config.toml
n_layer = 9
d_model = 512
norm = "rmsnorm"
norm_eps = 1e-06
init_std_o = 0.00453
init_std_up = 0.0192
beta1 = 0.9
beta2 = 0.95
train_tokens = 479800000
Each number is 500 + 50 x the weight over its row's rms, rounded and kept within 0 to 999. Layers, rows and columns count from 0. Numbers have three digits each. The size before them is the row's rms in percent of the matrix's.

# q: layer 2 attention query, 512x512, rms 0.0387, rows 9-48,137-176,265-304,392-431, columns 384-447
# k: layer 2 attention key, 128x512, rms 0.0365, rows 8-47, columns 384-447
q392 097:420506462542502584488495465470541537568497533610544412522523566464487576444522487510490497588574579451497484453452489514617491456477583515515469493492465528436632577484540574516538425458553512
k8 104:503486507440507454581503545521585553451520503541456499422551433477561424554482519437451416578491530548572434477565510527445589452514559455565514567492518522441428474488585472471613532543519551
q9 108:560537525522444535501493587515503557490532509503550552410444529462466511475513459529485512555468495457483544496446478490428500525534469473530483421450391538541474466481479515456490638476481476
q137 081:638445470494537436496444546492521527414562425451576526380508513518475566495482465576488441498528484480463550468519457590487503478531482463486496528491482451517464415570540493532522474483486556
q265 099:559565529479443536485437476467440477532466471558455464530448533523547525505503482581570530560358533467379559477529483544445416524540527520475482470472462638494492497484437558557552521492456522
q393 097:556534533628512581453496530534470502545546506457466460438499601500484564495561507605558472457412431506502501482470504547534517561618492566519507479463545527510557476503498429444484426438511520
k9 096:437494444443459471544572432519594598476537562523540444447532462490528509513518529432509511520506487523500504469524479470542510404452454525530502527566591548423539506498514552571492503455512500
q10 102:464473588502475487550479539517536520461413529550472517486486453499462509548563475517453562375519461465522489497516473524460492592533447543536484543519489476542458544510521538504492431524480437
q138 096:447477522490533456538388376577484554512512590484523478394455475484496497523547512598447526546548462452464530484535503463522516490444401518523391532473527535523481648492506430369480538485455578
q266 109:494424511538521518539472477471450426542442503575554478541427467512500458423604512498404445481424473516495417537409475467546584521581451533569387585470540489432505596628497484519475495416545463
q394 098:523479498538462472574485451499496565518493495453511415430431382511588511458586472455581543492520502518474525442575498487443495480504454560528460500582425535404512537495517456564552560495479437
k10 090:511443512566568551437570470426468534443503468479563521504475512614475558501518597535486457526543470541568439529466384452516486461558511541514478477537509444476600537540497545525373430498477525
q11 109:542556459500494498554472494433548440529501515466424448549606456526509460554485458541554557546435538485459527541445490504479469490486571469449512456570503510534490525470388538529487564533553412
q139 103:551533642443500447472554549422510516533506486495475455560470546503519510520493580420455400397511443502510471482550476549433517498582487429500538506516421492581457535506543455557503502534547492
q267 094:513407524457605441560561574448557548442539549499492521467498450563501580561419534477531461483483427498508527503466504478583520486567446442468595441568395517554567525517485430510453461467587490
q395 088:474591492493525544450478549545556422430384490549534453604507475497548476495445501444434602514523556455499435550501437470526505505539464540487473492536429504550418489551491562545577535562407578
k11 100:553531459494526496575509487471517585495602505424428479460459503484568495518564403488483438506446573476488586420453567458449529483454488438605506481463466586464498500508480554460556561554461444
q12 117:434418581560493482573558534593462537467475512559516631521472504467500500474575551525422509516521401557487476571513407532492567553490428492534434594498417428381511445491589437479429465441503454
q140 111:455412500517452515590509519591514539466535529499509574383533455482427520546536518506466605507599503435489502518473580471512537549484551535448429453464483486405540465458484447365497505491436559
q268 111:531463530548558537442491453510442483604407491539522555649398486568543437467572533545440516540419452508501508632507452509438505590469496516564358628493560442426489547553508462559542471472479484
q396 102:450401552540493423543477547455460619583542528470510500416520391538525464483590546569480480456450445552465567463580483581460502456437452515514383554498526459473625412570488373492521535473549478
k12 096:450507598565513531438465448527508447560465468542505469500500584524493542453505547539591499429408487479501503560492538549513543611500572484548419479532511514545487558513486494523455488517457449
q13 107:368504463475533479488498458495531430539489458492524523548536499488499476477515450560524587521533526491523478585480508485599538472498500488538466451468506503482461546510442493574462448445536477
q141 089:411561472437585465569589471439456478556511526525550437547547515469416470519573574550442508483492487576489454559509533424533587488547476421569469528505502567557548498507510511511472493397476497
q269 093:484456500414475449509574455516488472465498485497475542468437459531480509643518562430527419500518423490571510476513516533586594581506402456548485505497400562520478582571558531497446409463528462
q397 089:520454502427462488494560466418555402484467469503520517612471508454577506487514530458462597556457530533510519536530487471532534550446495574450572497512457568577521582540559573535520524516353533
k13 100:455486536493420498513438542385510530491469492524560538524550487496440513483618480497523374466515462579499604561484455513530439545456542564655452539405473512458496410519458494477560540440496471
q14 120:451479436422490478531470493469440389600547441504432418563496468543505477509450445531516598528506545458494499579517484534529535550496563506460543440515451552470486554543471477511506483542469394
q142 087:436606525472553466512541520527515480546454526525453449500559585525576424455487617526410547442497460523496492538574550456558578538511431435464529383461439523518509553555495411535495458504546446
q270 089:346388486444454454551547501470576524412521515446531562452512444521446571547423588526462490420578496489459507499507533441564520581562489480451515467450436459496497535531549498574426390533583502
q398 095:495490473447533527488580539495583427445488478568470506626583503446494489502456501358452623554497529503539592540599561498393563546472496539450542454531414546601463489577496570505515513582400563
k14 098:569529514526492589455593505418519539590421468541534556534589462485538513421520440528504370522482493586432491443453469573497512429454491475562537582436488426453509440464523508465606528509519579
q15 103:481611390460468475420417463461537457517563508462503364514521571437537589563402462530582562548428593434529461517474458520528438377487535489479493429466538621506547511496497535523469578511456524
q143 093:474526494502525466481484518361455484488495460539462453575476511527443527602511563478476496471367505541522485476527413520440533489575506422519540557509506475508477447573432477623512520470491448
q271 097:492548459469535517493514559527571540468517463448407515448563506488482589571452440503606544490509470511507467470438532486442497418502574500509608439484543512586462447421433517385460615498491527
q399 105:491576524442505427470468492459483455467463447556509490540460630525489550553502543524479524500486499426532489547460466469491508472485531464417517490491582500564514480530459509555538447450425548
k15 085:539419429453513471527431604537446488448526524530444493556497422483402430478468483444491518505472606471503495486500494495481547458504467462518533445561436478508459512582439516491577487570432519
q16 107:540426427526571509497473528585446468489464511562464521546568415542503490476547518492469495496456517481513572564580481483502514578510499472502568614495468475442547557513421489545551352476477428
q144 112:575572477497535491449546520515488512409521504440423474521495543526555538455450482452510521510425460457556498463549572484426525548536520449514572495459401535533414567496484623583548538593487526
q272 094:425512540483476544470454562467669468503578502514585508460516389499502517492515526559519562474536566448481494497527504566498388463481493440455449489531433450479422486443486484481511558494504525
q400 114:581508503523497532439473562616531418433534442485454469514514544524488443541430485477531596483469468481483475595515497419441545502536514451518523465469491481520423450538431521451483563544437524
k16 122:572512467499528546439557561569489437450451525555503536589519515510519443559502478575513512527372484430494536558532505508549487549520555420398536389441426473573487454511436492443582443501471461
q17 117:501484423427500461445499401454488485542506495524522443454452547489484521448499550455490438485523512548466512497500467484431580444485469484487503545558567466397578500527505496518514435527495595
q145 097:511483531560351516556473506535532456547496432478413513539578508599470540458452530430503503414475463489477537477505456577448496506520591500443583520465439462480509501434484572493515452554580508
q273 094:452524450473569521479525515545505525514587486417439497488529539512420582517412459462435527433569536524459452399543546524514490442495507487436561492496455494549518495395502440422420549529510567
q401 107:328493565499452527523423417465553673539443470489467484445524429557493468407525558570472421547540571441457529447492520497524540483465426451461488534497563527461528441390492439464434485493611457
k17 101:411515533456525455539468563543489492412487515525497516480491502534467517615417516469469582512476562448569500483560562536436581509676591414364467415449543565503443537484431538532449510536440488
q18 108:504444528456468489571538505581552540415474545438506560372446488526469492457528506410477515413533426444479530425512588468480487529518483496506525466440436504493506531463510507414497423546458479
q146 105:540395444540531544500465474543539515564499558528561557492492477477517441469538408536542504529538546505507557543504547480541484498433517571532400519495559532477538470507547501428489498480406545
q274 089:534459535477467475534503493553476494548405529527513506500407485498503482466599503435387451508509492465541480591493416433508538542450462526605462558501483457448450517564543537516517453441523414
q402 105:512409485479455477561478508570531563444624533431518573402532429514501475515494508540486476528529514546448549470544512525502477471425590498503464436475474554445482568458590452474452568468503437
k18 090:447486533574549504472596434431533489467443481538574569516573583489459496538614546581515470470477436585463431492478481455500531487519520644440465557571556519454516563381543452503405466496565570
q19 101:519477522464481559534518554510472406513518450536459468531559448540433553546476438468492580515564582461461561455504521478576557619449553482462489450551430578539545547492427540552435503532462386
q147 101:527566521495532403484461471542467530530487549474451439526489567484554466415436598497484465470501453478503475504555621485540477487503441575515518439486436561462501612497580460514466485509579477
q275 096:474471470464475476597613522498506454456470549530535488469540491485435519532395539469575498477504465448497527479513587433585556565507444503430531452512423480563519551430442472529311563488519531
q403 088:507513510432524519533577549561519538485456514565475489520577486528541485522462482377467539534541552535482461457525540440533577520485466514527486481507391555510513547482585564525498544467413458
k19 100:578489492484426504535551507482534512456542425513497464582554474430613553466591448479492378524450519505451499454356535502483466478527497498563424495503563493471562481467486490424636521504521561
q20 100:458496485479494397536443434546486528520450462517520563481458445431418489399594479411434468427479500444423496459473506465445487523547433432483462532539530456455529518461519454483545452545411496
q148 102:479472446503586527444601557509510560525476550512554541570525488486522459479532442458453584487544554508542473457489496394489518504529459555481436531524562439515459471525452539507432476480403519
q276 099:483484545491440485476570500593492535546465441530470479544522480547515589548574437428395477521455480484459489599557522503507530590535494495495452618428462485494522553547544509508473467492507451
q404 100:503452495443502454516501505550482416517517526485561571595510461542492458625572520548485522419376533559412639570522516557437506523527514565506370530461506394507454468550411432424466579456416458
k20 090:499434450547475490496449516445458532516474500544471530569458525486415487498531582538499429445500531537547504568565570445465492487394561604526431439554470525506520423460469498471533446529465473
q21 094:455538540500452462506516487474539532495570431509502405458575507451439491591464528415544525484473536518423508484483468430510533555466455493536507449523535514571574583520480521583471533566511504
q149 102:481540512556554431454557527522458476511493502494498478565474532536552459447497583458517521414486490527527455499525492433491497484522369507489603455514413526486524585441563453544522547484504493
q277 115:399433460482484418564600557500530506470539513498451439460539515480422518496401540422502475410494533483467482498503533442591592547603463443430596479426446518540543554460494488525434461537581524
q405 101:448493505456471474517596513580562558384429448497536523536573503518499476576576541464448541447540587512505515517511489452570609578531429462505531482361488469523543489549588511533478499479409600
k21 111:511479563464570547503453487479536522555411436507496487453582459520437477435598386421505534501584492436506390458581518506494580555507564375535540516432449421435426435459418472382549542515475443
q22 096:415555489405468460443476480440496461533530497478466382515555534501465509474487473525591593529504584497437516505487522474520478542456545518517452469531517593473508592486482478533484564530511444
q150 105:481605470564585454430507521457469407498460583481436528574469587616553409532469619515471452391388456498515536521545463500472466470541407453522547492457488473543509528518549522569541464514583410
q278 108:440484445372506491582538490524583493444592459441477498391567492467489517520382548479526543416578490424486478492509497488576552505552472468454554424502507513559511561467521506467417504563555478
q406 093:442502494441522455554554437491518497413453454603468518600497561479470502569493497449376517517500552420468566577466474438547578531544496547417521464463465521450407523529596587543503496442373487
k22 083:541504515393471484512428495480521487470481605544495415433511426431504409519530496429457551518611506442535464447504431469465556426545558471569512522504506490459471482498546512409575510573388513
q23 099:580471473549438502503497611510477485497511486485510434504580520515526486573422473439565543516496460513578499456462489531461475497475518545535549479502534501547494487562466470516573579509428518
q151 096:541382535546456531475382472502513520473480540501570448476514520505398641531506475514571480523420521507452501527465515577514474533413613538579435475470559507496512476541556429451538486525555514
q279 096:573554505576540524516414493448507503433486533473538472462507471488569539439528398584533535537453506564598493493417474508483454444440547588494466421528549461494460458501420460485477596393492509
q407 100:549515420626439634537546553533546530498523408512500375438515493454486498464506498581521495555586535461555455461444469603506465424465550546582517474485439497461535487514540461493495472473547475
k23 096:451497488454527450508479404604614402404540525593471467440531507522556537582514500472459560483415456432474499514519427503521526457545505477481465519588564511499574470439469493463475462515516551
q24 095:424562475480521540464514435433487495524510384530521466539491441536585504513454524557529484505490576455531584537495488577570520525555513575388458502558477553568563522493473560519520467492508506
q152 107:545608581490462475450536559534475493414519437479439541449521538507572495436439550500517505491483444479515558462487497569449498498517485451450606502524385498525478529424523537556455530558531469
q280 093:427559477517539512438447573448554525452555497536510491428513458499488540477424501471472503490537563469452515474476465550500484452518500448339463496562441450563570468417510561499478487607501524
q408 097:588534566466495581453501505521571519444487417477506536540466522465512561502365436489522519491448517502501522556540533458478584596568467458561553552526445533534506403546481582492518521591460537
k24 088:550510444457517635516569541522460471540476524480494506537516432541437490457426476477539580512430575467596493452465449575488490480483563501449508458316497506521455477453496542509502502575451528
q25 096:441573586473520471398483491450495537521469478516603405531454586426474480493466542516521397517593524539499434534504512446433493369560551458505500473557567471459478403575496444512493524521521593
q153 102:416463499517513555547498490500547503481454542568531614509590437538435451458585507529472536476518551492454537530515439537480519501434587461515475545497529413451526391552423443393507484474449560
q281 083:524557471506597566428462478452521504486501445429484527577517473488456546470541420483512557533568532553432506454482593521481492380446562574486561543545594509496555466503539480423510454555446524
q409 102:424532525564429498503431487354514583600461576428495507493463445503496487414518507569472454558545493476504600472502543535459424500421405492491563505588545442486582472468560424519475447441642415
k25 102:422516486473488508536543407453511508533485486483484416427412502472501470509479557486473529552483435555502401501588437480451489496533431530530550601547491541486440506503533508543496481511548443
q26 088:481684416494507511456574397483496477453599495494462495549505469569452525574577523583499528422530515447524460510540441498523551487533483500483426456535542601527509550380573539467493573541496455
q154 099:531568478556611475472561526437471457424476442479465517456474559501518488490445608458484514492439483445570441462465583517383497425546427420538537439519492545538495531433519508525549590530563543
q282 102:500520447424480549557543519519570461413533485439468517385576499500479461580472487507525535404546500481477500494479506469523517510498500489497570477538512528533572539502464485418442578495542502
q410 096:539537566417529437502514443496474457419510486669452498554482551533410467638579595513461489418451507526533460552475470518454520542522521429543568544469502518528399444576514469545501550573460459
k26 085:460500485451495480443468492486420431520465591510445544520456447450478464505462488460514602553534535422532480506547459450500562494526596476466576403495520509550458466561436518451522513537411506
q27 102:373488464535566503510472416534524479511483550516572545512495512493535473437501542604560509450498505527478549556434482509534496396525552651552475511512552460482519502458580481459586526489505590
q155 113:437428469500439588627445470531505515457508510517440559436526400597429516444488509548547525552530521485481542447491459615542553514397599483521494536418486502501556501417467411362517530457451506
q283 100:519497446525556578523441406505572610583515567446528478413426462483542443431559410511482507445593554494466583472502427503491458457387467542527464478546531570477509540550531444408536532498553446
q411 099:412476483575460625592519410479568551542523514512515465431464494518505515486477439510525485526514520447528552445499491513575500515443545488534486467508486532389521485435534512480511393442526474
k27 121:420535580503502428528538406455536544411492476553556556501615541493501507523566620562421459461495456624569517545498388504561485467611545563465436579533568413469573454462524524558472428503485473
q28 090:459526574499506489478499543416528611538514501452565468468465600461518491533527548493461385490557444559454449487460517442465475374521507448576514456499528496539390462540559519531518545520539539
q156 116:467409518493452532544478524549550500484480533551547543467574469489433545494591483535579502510491559536437537488476454463534494539421561476480427582480548437486488430547451425402461439413454513
q284 083:544476527517569522514485474499442506564496514518537390580464480526445583501592432466474564514511498539539440545429609449506586483426486571494548538492605537513467492498450503462551491461471544
q412 105:450461496537371510552524507406489581572487555413486453390501450550500486491589465551513396503556517570498521424460479540583427492484434509502516505531517474407582506466560427455448468473636492
k28 096:530426581529509440442521408449530490577566441517568489457488556488537471456506525499482448513502442534365516522453504501524528556514404507511513601633559426488576471496562445532473473456609522
q29 107:595475580515431560600546584514485447499456538464478550506479446501496504562526407484417554540520459508512453508466610473531550513466486453479500478456457445493390400537492540467491576482535465
q157 094:545465418471525520478502543550509505541426541531544467496454550483496531560546427481452499473499517536496429538491563408531501485530498533517436425578634501503504538635547540494535428499436464
q285 088:557467533442515563511508489483433439480458538492523485505469488502597494535511494479486481511492425456604484591542526406499584549501428449594472499539490508558493520581507562505514535471432483
q413 099:634492452441533445547525597522477420481510603523453590515455486511515467538470506445468541480487491520517424555545534487517543444544600482431521456408477526578431537552453565458539492595434455
k29 092:461467382556528546462594569313498543508530423470508487605461520510471466473547533501554353530581525550481506489457530494456549493488468502533461505478535537471525462456504491558562425499548603
q30 115:557380435536492486498519544534458448444488516471474500526444506516500360502506601512389521572432484488647514482555455535535503541493535528535611528421493556473527461543534542560464381452494436
q158 088:603480533416503435482550521504498539457491516532535430501510527480453568543392438441439481559441469402504540504415529518479487497534494493502514455491444499494445562543491647586453500619519482
q286 090:528491502443457564462448585512497486544457460544513565511513440518512510448474543527490573533504571477544589500588433604434418512493579536501460461481441422501437393557527508520572525483466505
q414 112:634462457524529603464508501629549399468509388524516481543549532429431527529481490526490540516530494448469414544471509544483471500519603538514506410485525479517432437518418514442479493526441536
k30 108:506459469532513494478525553596481485482483536472431523570568534514458470526489507509508576492333508378460544508474566545544444522471497537404433515583578479576497514406444515434483478501483493
q31 087:527451393542515468500550452497466548570531453521495449476383524501453572502526526463446499490631489553427499470498436573481477542556380555527491544595513577499569534565430523507512442502456519
q159 107:549520468525557475443528560518494476500501449518419565537478570476555452468427538508456542417406512429485555460510490546438396492558539491474503505514464503569436547504547615518510454507469538
q287 094:453510544431476511485557576585442355461531501511509545468557510505470595602517413427519555363523556479386511380470482506595536508485492472451526601510528421544521423470514515473505524455454517
q415 117:511528578441476424494474507519501584477502531496520507388526502561474511545505558515445444467546494521514547534478532497492461603531444488554510535444497496503505460476493454455473559487582467
k31 103:425516519456462513495485519393478483443496411447575538519411502475525471507496439505503603499433516396547528499555505503409506523423598461472522440472454440502436457582519534445609502508445564
q32 089:448437505564578485406531434436501513437516554571557572571581560454545493462514511607502445502484452515535485535504471555454461412462518521574489504448537408436549449422548474514544482453550613
q160 114:432407462546414531612453466488480518510556498471533512472567427538449554488607512525546474600532481513459494439462437491571558537383502483505462595490503472432508426484406427424518537457447473
q288 091:581480464580546545535523407524553570531598530504565487475489471444569441391620483616507538527514412544504506543481528550408383424402571594516456521509586563443526564573467461484571490530540497
q416 101:445490473550472618596488412438515431607504456536474429533533481461476460424538471546583478545473438493463536451448458525500444438489518494537459489553520464405513470494572495476503459423531432
k32 088:441451633551508455505481461565524556515523553551488510431484534465462654510527566504454463439544448644517615617465483492572499479538463615477387625587571482476610399524512500501389502442492464
q33 088:543411497558489503518510522535522472516425409462459492447427549417562389412480518495397497543457397533570509498467500514543572454438499518517491456482515464523553468495586487472534450530489490
q161 088:453461503514439500560483551516458571514483604561522473463490493535411555512556430424496463519592605531487541462456487455517457533435526494474463552422490435446488552502422512498451510478467521
q289 102:519472478483502533468439536531466527496435520532486429484466554519463468425502514447428531535462492485540531594465542514511504545542559497478412502441499517508492505510507511565532424532445456
q417 096:508445469432468634561540531560477455526452550439559502483603455471570448433505470563451551488535481455402448505440532458547523463492557607462370473452493436425503501489447470427467531469462543
k33 093:584449411572437552498521464484560468511522503568534475509559531556510523419567495539550460485492479423468582500446442510578417526382543578615512588593639444527590426443451462454438453447486499
q34 084:579469531481448534542486594433475427540489517398442547579525491496461461553553505517364550525455474558542501506422520518551510526426533495460479543480473482413503428537538545512480356531483460
q162 114:569533498443529449444542547511488560513438579544491437557425579472536488551463452433390448451503473509493470500512554462450471500613446486491541436560508503551445610530523633629520471566511485
q290 085:473500483440511430457536545554490498425451482499424550451540544457512464530385590387527480515461497443533538609584507444472529523565551397517560428476382476557475528495527576562504480537446446
q418 118:635509520446581448444552618598470435452486518565474532553522575500508517566452535404428538427481497470462455539475567427419575487509555500440522516449497512551426490563434560482498550600387528
k34 115:525476411508524530506531515526519440546493493453445487508480491542519440507497441492535591512499565326469456518537518564468456519447572464451552401509452498567366532501470468390613498518528521
q35 090:504500408452504487503433461505407491530616539518423441504529475591450568533496487438526541478554534478452529481544455529509493580510430517440516520557530617606580645504438501502449485591442447
q163 122:561604465490545457471521533459454399520458481501425495528440565481538422477417605451473567426383540498516502505500528538463475436579480433513552456520474529531497537451593592559530517620512500
q291 087:446538549479531457486491494476521520491493459474435634437533466509520508565449521505523540399510541442465494362537486542529496509548451474514530467489424452523479480471544488468378541493566467
q419 082:512531545485537399464511538536523586374513523525494504534419538513453487526514563465438498509425483468561521533525491505501506543562407364539516515463425483518431521489535510531482549530494465
k35 080:467587482394424518467500569480529464443465502459610594606422413454402549542473535498494594469537503510518530536524561465475544473491605413446513403480507524484473545506533540494523551609471548
q36 096:429534524516610430512584496506452512547518540473572423504546570479502548394492512557531503442514511506481501567497480480523509440478468514544463461557455567454455528496485523563525542469505561
q164 092:505487493475544547553489453480586391493499530575521556499561474491602445404571479541556513526523542502550520505522493542539438491449564523510479553462554489503475430522474439466502427440469508
q292 099:490531471509532510621548448518599509494579469440487474437535391520462510566523418536467544462547476462493409412483536456509583446443457508438539455495520526485413551466450521397431559542542535
q420 111:413470526514411458564557518365472563559506578449530490433463469530582532453488510526519474570535456519501530534497421534560435435436442568434523517518475541464535531516581482571471569413613513
k36 097:353424575497532378521461483570536476503488596521558534428469522435589584509549567467507467541461461551440538558472502472564511487532381500537472504573507524456585504520516463625472504458501490
q37 087:589442592501456560427471524447561491430395494545553494538528499482495474581423502520504493567387484505641443492443595562412498459460543537517477558472537427469474322551484471518485484485565545
q165 106:476448484528462470516366456509499503535586579507567425516515446491488529526510338550475469605491512476445479535474552476518497532468530559521465482553569511480488458599522442472557551460567502
q293 083:531444501578471520582469432499486472506560537486546415529465393493511463386538420571543471582477422501625494543491502543483513444382507452531395560538534582458478454535472493500534459497469477
q421 091:565519528540574603529460555580465402551464541624483433531530509469524435457463468484544580534491501448460447468449572562509535441480487483531517473568486479483453477478447489475510469502534523
k37 081:518482399602547505524607543602444413529529582549533451461487620517424553498445477490519533499474518565476504518497493528576479508555444431502516468494588504551515473520494469620487491483571528
q38 097:573532481490432530574469548567464504524466508434435468454422490508440580578536458437443528550549465519435510426494535431521548611554467543460524480526449537496442477506501476448467448481482493
q166 107:499520528514578478369536563594518561495509449478485463523463559436511462564463460491440509432471440527459498548508495508479520522585435517429540456528477500561541513538562535528542493461485584
q294 088:519529529503492394478510605520401547528515528475495512555488577493469472503471468471573469494512575483477523514514487468500510530572475419554598521578443485493446495488415526470487486451430524
q422 101:545493478485540432480555536590446522393465568486497566481556527614471510550489477469539454444508504470542382475572593487535587569505503526505505480456521541542471541460457530480538445539498493
k38 098:530567392517462518454530460563449614490507433483509535500401439467443405516460429575525433519475510457519464452536459452369493510525511412527505471433435514446377501502503504470617533434460479
q39 094:465536558530496462550470386518481495551565591498483480502492479546491566541499459512608530519556516445431485499527464500535513627574446425409547477510449527522482562454409512555457499469525402
q167 122:566616517455514490444532507424514460502471498470448490489484552486557449529454555481520572453444510508513448534574500482452506505582469472546585502453456508509440556481475537563507433546516490
q295 103:471534565427456451490512468419495488497499489479461576475506490501513512510471536507566491513471514466471493410527464530512497550581476458557589492458430477493451513427468516533425528499514538
q423 100:508571528458504427466497499472470554436548429468471451530323527552468520563484557417489558432434493600607472513636454435443592577554454424531574465524489540594520494556448557549578541543486537
k39 095:495561461425507482517448555501483508510438550431387520542442439533407429497423526524508492489499499457540434511511556457396561442589471364434550400459447535449414507438486488534454503654452522
q40 091:551538477429515536511536451444521527535498441455487480499447520479507538507553502479482570489533500496432566469427562493648571502493549531397425437509457546537551544453527577545454546579531497
q168 112:515543547514556491466558591440458523570427545501458500512522540546563452531451515467374425367496498469536534469565506534475500495548519415477531520477453539574518560479551582642551507572515448
q296 106:493502501444448503471555544532497478421500518453421558455497566466482535540401576434464472405468486440453512485537515478591511536533545417476559389446427583597513546463505581537467514557492469
q424 090:516486499456544469500551504531540520404503567511557595430461503489518538563522500437426500538572586428455497528530471416555575500491506507471457516412455590499442449487515555509573562502474571
k40 081:530481493452508566487502509432544498418430473536459526527458349407583372488497397518417540581431474454510476448532480506516446421447564481545605481412550439519455494456508543428588528503517478
q41 113:412589489507555457475484410467503494506494398534558494549494484532509445512485480587614585486533604431492482528471493517546461427620498548490455455495541528545477490514528509507415577492520528
q169 093:562510613488460437520480532494534500399523479502510494510468493503590380520483463504569600482510555479483506560554492555508512467493574545575498473462511444534477478434580394486490473442538579
q297 102:381527535508486444568459523463507477516525473514529438496504436496498511554404483527515501482542584461493515414487442508587502402540437479430465486588459393470556385370547465496441526466525494
q425 099:480597537549508442457521526473507591456558476573437506559321543496426536564479469456523485415504482501495487509629457480444461532542440412540565443605431480564510536474454528531484543488483534
k41 112:542445491486449557487577529523538444481535384494519479542485510452488393536486516551457545447509509495511455488517371547509467474601510550402508491413431481473430474501589513504531437572539489
q42 094:434535529508574531474553475518482526543480492447562501435482615373602455419522580514517357484430462514522526522471475483512431423499515469575500449487565481520431484540520471565530538440489557
q170 088:488420484461520535503534463492596439531473510619535611472547445482512542460575513531509481568485492472519601475452427471484474441459459456396462509526605478491457514564448478462520470499471490
q298 100:529446529469552550435511457503492513520430533449474403511544498423504402455456460498522557574489461505531487529435553398411619493418529595484484487496584556526484525542559515520573498560504519
q426 099:524509542481419502552511463440530458695441566460498495417482445447629499469476466544450436534524490557481572514452467518502403506470470548473486536505536457449518485529611530500477500471561497
k42 074:428440500454587535480521469466449476580520526541469473475490522490657550442555484493555459527475504467428534557467555439491511500483434529587477591551486547495532513550544447546500466428613398
q43 101:541529539534466589510519555545531531503446537434504522490430480497515468463560462531477487435495392495557458477524512488546441501489548492488495498434499530490474446527538484405521586515518528
q171 088:518452420532535569595523520606551475561469516590462529445468510536461515522514487529510447446458526409457532441516557498497446466500532428439535448416560516551476464562598531464553575477525523
q299 106:533538515469524551498496489560548457475478528495440558450500497505540405493471528449436541446547519431484424552504573404472574537489562443506519480478497576584471541599546598487568510602446442
q427 101:520425449473569563541485506528517408539489635620455550461589524436515451577540484474401421563512479425427443447390475504539525526519533532403486483472460559438384505461497563468487530588464432
k43 112:408503538533571484514551446439564551444451521613584601471530467456483569506585507444477460546549419542527536425592517549577513501534571560529423533558519448511550507468467568520547466496502551
q44 121:533500504455459458508514539585545535484547461558423444395468516568543546504500444429450485458619464490410476480565488491495533570527454435479533476501448542611494582502445499442530586543479466
q172 098:424459496533542422482544585574474518510451529556403571421525560527413493470506538457535546385507517500502509522570426475501451530491511524473465543514480503474558442384458409394507501429501558
q300 102:444448544528494420493479500511466455481447477488512539501477520530517534522616439511481503485515491539432520409430469508646477555539457555472410538535550444419545414504470384435417493385483524
q428 116:371511525502451493521474466488533601496473486481532450429511428546467500426594472554491443530484500535555546506536494578541452482455419454516407552518492438477582475428582389497510529429571476
k44 109:505472571488503546486469517435472584512564455553520522529558451513518512487577513503563449496515505569551520565475443479520479449424562497619497512518533476470566535552413463537455531449453544
q45 093:486539504558547511454562422524524504422414510575501614588549501489470476503464531594518502495392534478536413598499508469488494468506574549526503497455596408458450445436496496536485526435472510
q173 102:572488486475487498501468449499557459447611514505520523516544406449583411454544446517552546623593538533520509491519471538497534442438545554570494519542497453455495465468446443429506496442415568
q301 080:462495516464519469561477489462528600568543584548493412505518437540530400531429575557496437567527462506459426578583511441461521488481514486541529453513459603536485552534470549489537556566533560
q429 096:464560604552571440480482528373360570585519514558522537511458549573531504464437534499558499462535475573504516478490404505536454496524527577514576543541478527550520432605472514594512495458473505
k45 092:512481536528616503524435507516423443629494555606498442499547525492545514519447472524459382585490548529546392525503566465476531481579428476430500497474525490531444500537499520569572533510544442
q46 091:487485410506537425583543490518487508521430478456362452447438499530472481490554486469503566528451523403472533495526426562592634521518410479373481492481522584539476545521434530542523507546475436
q174 127:503589538490504428477499551458481484514456465509474463497496530514479490531448567424467509359494457532540481519546441564479513486571493465515607488511395539579489582452479568603473518531516479
q302 108:489525502427462492437581550540594477425484498532431600475493614559480501632414608505475511377469494451509548519552497571503465573617531441471589421460390515575417513460484579507420556472478525
q430 091:504522492499541495466562524519524587413516436540586486497553542515514535559537504409489519510487589571469501470579434513562623484507392468519456571440454519491517508542430445543542619466375547
k46 079:601480474405494585419392574472510470464528465514419569507439399532475421535499454498511554511449526479538526492534577502526510468417503393507605430503538435479443489567455520445464551594408510
q47 119:445514536560610473466537441445481460502478461511538512590528535492496470411474551572584522469465544480570451570482489569493470442532491573487478533515553419542456524520507481550512553475500543
q175 091:537558541479490505519461454433631441453506425481501539550524454483527484417499448502542540499442548456524547500594476544483485446476562486575506499516524469507389497477448481426451460518469496
q303 087:427543533466578566536493495464560464452581476476416515444505360463517501441493483548495575521490505445510490450567424545483520378456455505527417445566528374519504453474552494412481486503457544
q431 096:496569542521517395446465516383508585562550424499475472494432471455488514503509439491521459525476471538431504482605500541425412513481425467584583515556473506550509500546470528541499597521578527
k47 118:545440479498461509437578550464485420499572442443539431557466537529562505524434511514431446474434465593509457505617597532408457455551492523442594515527532592570507522556572486536508426570628583
q48 118:457414508573566529439497474436511471533490459504619502545507533399463445465526513568535495516426530649487549596461510471547415461417537628611376524545533433431574460541536513578531444392535585
q176 114:476392521515452512511495436484520504528563540531583526546557480427576576495613411553430478596571494478505531520470524475563528504496529552472435508532552488418512433572474446497466440439540451
q304 102:486452455654572493499501492489445559505626569508524345494544497479485510474506484513466492527513507483516479583466555483493533436409498563512425590511571498487564508541513500524621440465504489